{"hidden_size": 512, "norm_place": "pre", "qk_norm": false, "tie_word_embeddings": true, "init_std_qkv": 0.0302, "warmup_steps": 363, "batch_tokens": [32768, 65536, 98304], "train_tokens": 651600000}
Each number is 128 + 24 x the weight over its row's rms, rounded and kept within 0 to 255. Layers, rows and columns count from 0. Numbers have three digits each. The size before them is the row's rms in percent of the matrix's.

# down: layer 6 MLP down (transposed), 2048x512, rms 0.0357, rows 1045-1091, columns 448-511
# up: layer 6 MLP up, 2048x512, rms 0.044, rows 1046-1091, columns 448-511
down1045 132:141114136151092162077126131110108093119129128106122143119127134114104132144136089072108144135160128122116119118125110131170140122124115143129133120102135147136136101142143147110129164094097170
up1046 071:112113170121142107170120105157112121134128127118130116166129151110092166120150129142154156134116139103102150118137150122129108113109152130152144142150156147163155135164131142125147114137196094
down1046 031:128128124087136153153145095140094145135172155105149101138152124110149167136112137136156067117134083127162102108109133134114159131133173090115123078113136117141103130156122092063130102152172157
up1047 066:105091164109119130143129098164125125158109120140121119179139144098116132124137110161166125131100145095107151108145147079098133108116168159156179139160117147160164109150129133147156127145136119
down1047 036:172108141082118137152121189122132122146157126130137135100138049155135149149108126133153130131139135152145184146073149125115169108108125140149132112125126087050115180117121143125122139132100122
up1048 070:117104131132124125150118116169084134144114141114130097172165150123119137114132111135144124112122127105118126145167137128151124141142127142145159131173124130165166114148126181173121133176167131
down1048 029:140121074116114114159134176105123071148127136155143142167139102085138129156118145176119083128139103091102143153152143132106140110111145108170136115122139167123150127112109143132140129109117132
up1049 102:124101136167132126120120125094134104153111106123069097147093111137116148110105136131116131108121124144184164144161115078087089115133121107083123134098143139119149173138113110123112108128147149
down1049 074:136137139126164130112086109132116129161128137131135097112132101119135127106141083147143135150097142143076121122116119115124131111154123082132098100137170135141103142110123062151128122143079133
up1050 102:144084152115100117128120123148112139137108121162095142076144121127128146094134119120123145123157127108130144180147146155171144097118121126136159123145080142125133139097125131159141133169133098
down1050 081:153109129150081103129078160077107052113113125108099123131139107103115117127110162109131133129137141150123148145136127127112119180081110159087116151129123140126158123113146121094120154077092140
up1051 111:130150159155130127137099133157095127144134115045111104149123137144119165124140122124133159144098148135111178118180095119124107135114139086113138142108158138133165142107131149116074097122127099
down1051 156:098085118101092144120129115162112109135143164159087151116165112147149137112108172106139096149118124179105131128123135102064144129105118113154171111134119148156168129147165141131141126126110132
up1052 073:130104139075121081148135101152105141108123144123111125154130141132123131114173119163143143121117120094105110137125143148154139128142138124195132140182149182180147114169126165114151089128171099
down1052 033:175085124149111148115101101095127128129146164103145141152160121135131081117100125122139130157113124193112115158109074144135130153089133119144093132113101089121156113151116138145153158138129119
up1053 107:106145123151092114131161124158120123106153100082138126126143150128139145105110137131115128139080139096089145111134140117154157144120141104187087129164125130141118180148139169183120140101157118
down1053 129:151082112095130109121118111145117121147141126138082161110127153107154100130132140093149047129137144133121094126089105136165162141136104120100134146135102094194143093150170134129100092114135140
up1054 100:113099126107154147153137115097132111114153153160091135167095126130129159134096143171122116134119118130096141160133153127143139101141133103128139139137153115146111159114096157101120110150116128
down1054 097:105108148110088150116096149104113122101084149165131134114126164177120101141135124108114071137137120149126153150128099094125112150118093078153106179090118131128149132122138111079064133097128105
up1055 111:133139104091103126118125147136115138154134093057102143169146138134120114119120147126137144116163121117156121161166117133158090151155144208116126137133116107125152102132162130156099135134133132
down1055 091:079132137131130149132112127130109148097181145123167085159065178134090135163105091150116125154105100121129118126141143105090113153162186134141164082147104149154151129137085085161095139140196125
up1056 076:100104183118127123151124121167079121127148161109144109128178137126118128108152122148144145138091103093108178138155133129103121145126130124170123153175118139159162121162109178126121092116160115
down1056 041:141130172107154170129163160117119133080123113131143095127116127101122139142123108139145112139132135107133155150150098116129169138174113107131135142093146117101116059146152134139133164172169129
up1057 105:107133146112162088126112131111109125088155117157145111071097138141109117097168159142128144105130162110140134180145150116132108110075142119119116115128142133117158132115148127108178156133160124
down1057 120:146119138110178139119124128151123100115187139088189097163118127140121102126100115123107147154098107118147125122122117144124116137138119141146132144129169151147135130135132124120106104145142150
up1058 107:132166155094148129123134085113149126125127077149128148129130100105117139132171107156166154087168145123152116118125142166148118119106123110128140137123142087160108133148156166152146128147144127
down1058 092:183137124175116102138143170131153154119132112107102148118076134129107124132149149139128126107114124137146138126120126143160122120150111078104128135129146085143142137146150126129115099106113109
up1059 101:132144147055119132153101116137117146191144129106146105164171145089123125101157096124101149166082135127107126154149120120115118150113152146186121120136142134134123147149101132170159112161134119
down1059 107:124121074151145132184100107134136126143162184140114104100080097136151115144100132116157067128109109133110158121086127086127140135123139135157123139111128111123121124125194153097118127115128156
up1060 104:119129110101144134138128142103125132133139115118161116125149099128136164134124131137096141096154108136104115137134128185096143123149129101141121112116176105113118089113079115137119148154098111
down1060 094:142112206108163137157103145137151074120103109185128144158128085117120101154149125136160143146151146079122144111126150081137151071122152169107137115121151118099160131124129169127192142118112084
up1061 087:093094131129117081129129099156117135108118100141134100174119156118116142111113116150150156120116125102084148146136126143124100182121106118166134143163141170163177125125108123134127113146174103
down1061 057:140106154139127134161112148090126131154158134080100089085143153140150131128099145096127063121116158147144102167148158133147183098186116124142156121128130136100148157144130144111105143152112125
up1062 102:103111149140116135122125146167090129120115089145143140140143142116124115122091128134136145144129154122123118125130109157125125137109145120165108097136137127153116116140168162180156150120142082
down1062 118:143162117127131104106152124119146153091148168161128101088141078106138101149132166119129137177138126133102163185124114129099142106153115120148126104110103121119129124104086109144093126116116158
up1063 101:122092147088066127132104127116154078158134090122130154158157147096127143151171106118111164106135128101166183135106162130191132134145130140136120138128126138147124134142157134096174111112137115
down1063 093:144135106138148139125142180167092131142114126120116138101106139131109129139157134112143123146152114136093118116153136142093132105181137058130131131147127119098149102142089109146108188143159128
up1064 077:095137146144109104123074115181084130146124125119120121150114127120106143114158152165128159159115151089108129113165148139115146153129156170104139116187130173154183131181146155161118103096148090
down1064 054:146140116132098124108138154122106201121142114188132131111105114148135152131120136115134128121119158153158160162158077126129162145114113109154156122083111116139111124145149109168132156143094220
up1065 103:123123145138171115172109131137126109106162092095154102109070165123111137157135120140153131118141120123113162167127122150136120109130153122122136167128134168157132083099112149122119155142149117
down1065 128:118112109103133099106129119137110138155120154144126121161191120143150100131142167109118140151138178105103099139103113135156133141122167152153134136184124155097092151156161096118160104138156119
up1066 101:106123158140113134125142133143116126118125122104146092151158139129139153147143104142136111175086132104130105170129138132128142127130112105179131127151160155163105093119141152118127129130123101
down1066 116:154101127143097114118134180133122096066131136159105104144136127093116109167121147142124136095142137173084127146128124111119123128135093106148146153156159118165147134158133120107089114120143128
up1067 111:127109175142125127129150137117162116185116085097110126192137140120134137123109124112150146073136157120108133132124119148099144136134132081140140143105126098169116150133085164158147106135129144
down1067 121:141121146124089132156164111099136126116149130128153109120115115152129097148143142130121119183135123119087142150114157130089160140140115109141120085110148138119149053130123124113143148158139136
up1068 138:132147125130113131134121096103109159133120146140133115119186154137125140079127099179148139091159100121117133125132140123114083137096121139157106120116161180144149118114095133132146140138166088
down1068 113:151121134120113141140135102143111105143131126125155137133125142105112135127095147102133175111154166132098159113104144144109125084126112077130159143141122113157122131125162152121128122163140120
up1069 071:114107174106106129137096113163096123128152132156126103152142145117090136120139137159151141158117133122086137106129144094113101076106143143136123130164166146160171135144113150126169118132175071
down1069 039:085187115105164130151139156144125099123149144153122110161144114103099158137114122117102059118102145119142112110127137128120142140147131073096134122125141081117106062127111137107154112086124141
up1070 091:129085134143123141170135117151129122115129143095127158147151105153139086119110174120119111128119129143116130157089113102137121141098128130091100090148134095173141141130127134070118072130116153
down1070 100:153151109166139137077124154125150084094141127142134096128100117112119170113134122123137151078117147140150144133151121092113137097134135103149131123103137122119131143132131116121141140116120129
up1071 102:102130159144125131163117112154106112135149062125150100107133155129121166124131124122142133118091148106105079111154128152134139099128123073136138170168131177170095117171111149092077154113167111
down1071 108:115093103125108143114113144126090114088149124139111107105144166109141099099156122112166094109082145108141112150100111125083131134149114154127156143136115108148112098146128133132165167128087103
up1072 074:125089155102140109149125070173102134140123126121140115134134149098110136111146117126129135107102156103096145113133139087129106117158128124148136146159136130157132138160128151132147115125145110
down1072 036:095113130123145106128083140134116124162144123161098140151119130111097120131153160143118171143100115134123171141101126129102166137100129140169127109124141102126094166108083113140163124112076158
up1073 108:117142155148114132158104117155137160141140131138103103115100095094111136121140141146131122144134091121092124173145139149143143129106135116134147117119146112145129069112193132125138148140151121
down1073 127:142136092141107131077115131142131103083150140108181173148094127111131102139118140101129144153151149126214122133154158105139126091126152126147149116136158110154135096143107139104188135092115133
up1074 122:137135123133105123159140109126121155111127129131047129094107156127126152159112132117113133118090116136147126122135125126107142083115119062138144173131132163156159115114119128092160155147148113
down1074 092:102135101203117149136129111126129137144112108100146137132169165150124096108100110125158122130119089182142111125152128133127100133134140105177124144124114099165120154129153142102136128109113161
up1075 067:128094135099150124134124110167114133138152111136109142175143164091116129101125122146123146130096127090107140143147105118120116095136170136145123160147135176138140130178112155122141125159175116
down1075 028:125098160160107128144145139124111122138144100167094101128150093123126145162118108110126079108109169127099154136157117128126158105168122066141125105132120126108125126133160150091158150137143122
up1076 092:117144159105163140130152143142103104133181108112175099124095137130111154112106134155113129106147171096082117152130096134138156129107181171141098163166110107152133172201106121172142153100135120
down1076 101:173089157128116160130136099163111142143108124140104103141103123129138158160140145105121115148129135155114145140156124140127104126130099089116137101138113114136115135159173145120153122159105143
up1077 073:127096159132116107137139076152108145120111111136109115171149165114095137108178140157131116133120102089100148122163143115122128142126156106152120112178147129140125143126115144153136096162145096
down1077 036:092120123157128131163096133116131109120133180115112121111147101120131124116113176144121066113118147112120135152140073094152173109116124149143123124120119124129131141129158082123121136131128132
up1078 093:128117125146128109135071110124067088145081149114184093153102121109100139115112144104110140138132107112107139121109131120105130140164136126127156156132142145171150162135116130137111118123144118
down1078 104:128187099114095135127142116131111149166121143139098140126147124163128130152135066136138136125159153127165099125156125151116133121097124176124103096143123142149131111128118121122127123102096128
up1079 143:108099136175104156112097089095136138122121094099133116127134161123118109068118137126142153110104128114145123108149141128159101147119119115106128132106141122139145140121118130150089121115134125
down1079 127:134166140161128147131153115145127134116158124131125128179187158134150111151145136116131132103078129120110117099137134142124134139124140123146134123104124099096136120121134075117131083129163119
up1080 089:117113125142114127124095127156147130091135128093135083153124154116107137137125133116125122113146135119040132099122129098132124118101166147119177117183143167141153109170197140166125126148127123
down1080 098:138101135101136113133165127161121122148141137162100168147152096094141138109148112132116107087129111132119110134098144148104119113147130143138132103153146142108134177130113107135146111162144102
up1081 103:138131113120122134135100138135128091150150118118072165143097119106148147165128205117127113082132113124128151093104110134122133110122141147121124102110115114169129106116147136139110097170129138
down1081 088:107150125113117145079045172141134132135140099149156146120105088114118144150170122117142065101141107131126112136144138111127175103173104130165136135107138134077134117126112112113113145132107144
up1082 105:120065160093130142114104110131104131097158118134106100122115158162137166137137183133142132148168141123122172154129179107104144086151139092163121150146157137145137119144134160084137097131161128
down1082 125:151157114139120129102155137093120121147145110121125123134088123092126135137126111100111140130102079135140144133106154121160125130111116123158146127136142133138129128129094124136139158168155167
up1083 109:130144197106107121160138125140085144145113141105132132118109131122136107139113143113115127125135138087083129154116128116099120136130134121134139120123120126135133140131128140126106133111133106
down1083 118:150101123148087112135126104107097152110122140096143119093137135081142103098143116134124143171152132158150145147117104126098125139095106090167133114124083164138109092134115119133104134141127115
up1084 079:110111147095132137163126092174096132164140141110106114126104135135110109100153114140106137126113129119091131149107139112138116129105149085168149190163155130173145114165108148137159130121178129
down1084 061:139161146156181132198131099129118159170131164139142132141148127083113083141118141110140097117156129132111101090112119135143138141135115102123133131125102102147125154118132168112107124129157138
up1085 067:109109156113098119160134088182113098123130127159115093139141118093096142121143125146157153153110148060126126108143153142137130109111142095162161128149137152134115117164131142128134118157170109
down1085 030:126122128139172111107152117117137121144119126162109136168135072151093161149167108136136128087127144162096134160140117068099127131082134112106128133122120122117135143166105084113133106160122118
up1086 112:117112113123146115077089111115125124103152124086111089155110121074128131116151162095107142140125145114123118177123170134092133082141097133164144069133123172141142064132157133170148111155125107
down1086 115:142139138148092158145129108138109139130143085127145118143111120087119152125105123135149126142119130139133171151116140157092095094150125149146149111166080154126116170120136148146150131118110115
up1087 102:112142142169105119128105116126116116105129164154085129089101136119101158122138187106152140131145156118101163118161163098134099107143119098132125127135116152143158072151196121067134119104149132
down1087 114:113115157122101127118084112136108143100144183165148102100112143134137140123119122120136110112143166155107165160107162117099147128101114155138130121143146145133124105147164108124144135105130102
up1088 104:111107157133088147118118104133117146146126168117148130109148162107103114147133174107155184088146113137063179150120149153131117145103101106126113119106135130125136189154234123123125120114141137
down1088 139:153097147148123094131121105152144130126157156140149130124137120152112124120139106103103129135147141108185129112142115089155150093121158105149132116140165145105144082131103117116146138131122131
up1089 080:112137157120112105184139108170099118160124164132153115145131141094088139122176114147137145131089123104079115128122127127130098156126144153137178153153135148155151126170127122137123086130164129
down1089 042:103073133177140134089109144148132103047110134127136120093115085085140090127160136148120065103139122118145149116102104161091119092156125093110149132090137162168115171103124140162118154140107107
up1090 102:121091084146120125117086121130100131113122097133123144140146134070114135093168143145117133144148144090123120127140119129107101102107116145102141090153131200155170113153082110140143130122124121
down1090 105:111120101140123121083086109163064183141111140181134134096170185064133115161187104150141107152120176089126120145133096121144147118119129080106147102153075152164136153157106135143145149152090113
up1091 078:109101162136119121136146080176142109132142106112134107148132125117118156091155117158154170139129148129116143137186137092145117120121179110124167162138163141168147110175155143112139092140183115
down1091 048:110098109116151144145104103117101105141135104140081162103125086139149114127127134096131060138106142198117144104104097081145115117167126065152122153100113120131147173147120217145129109143147150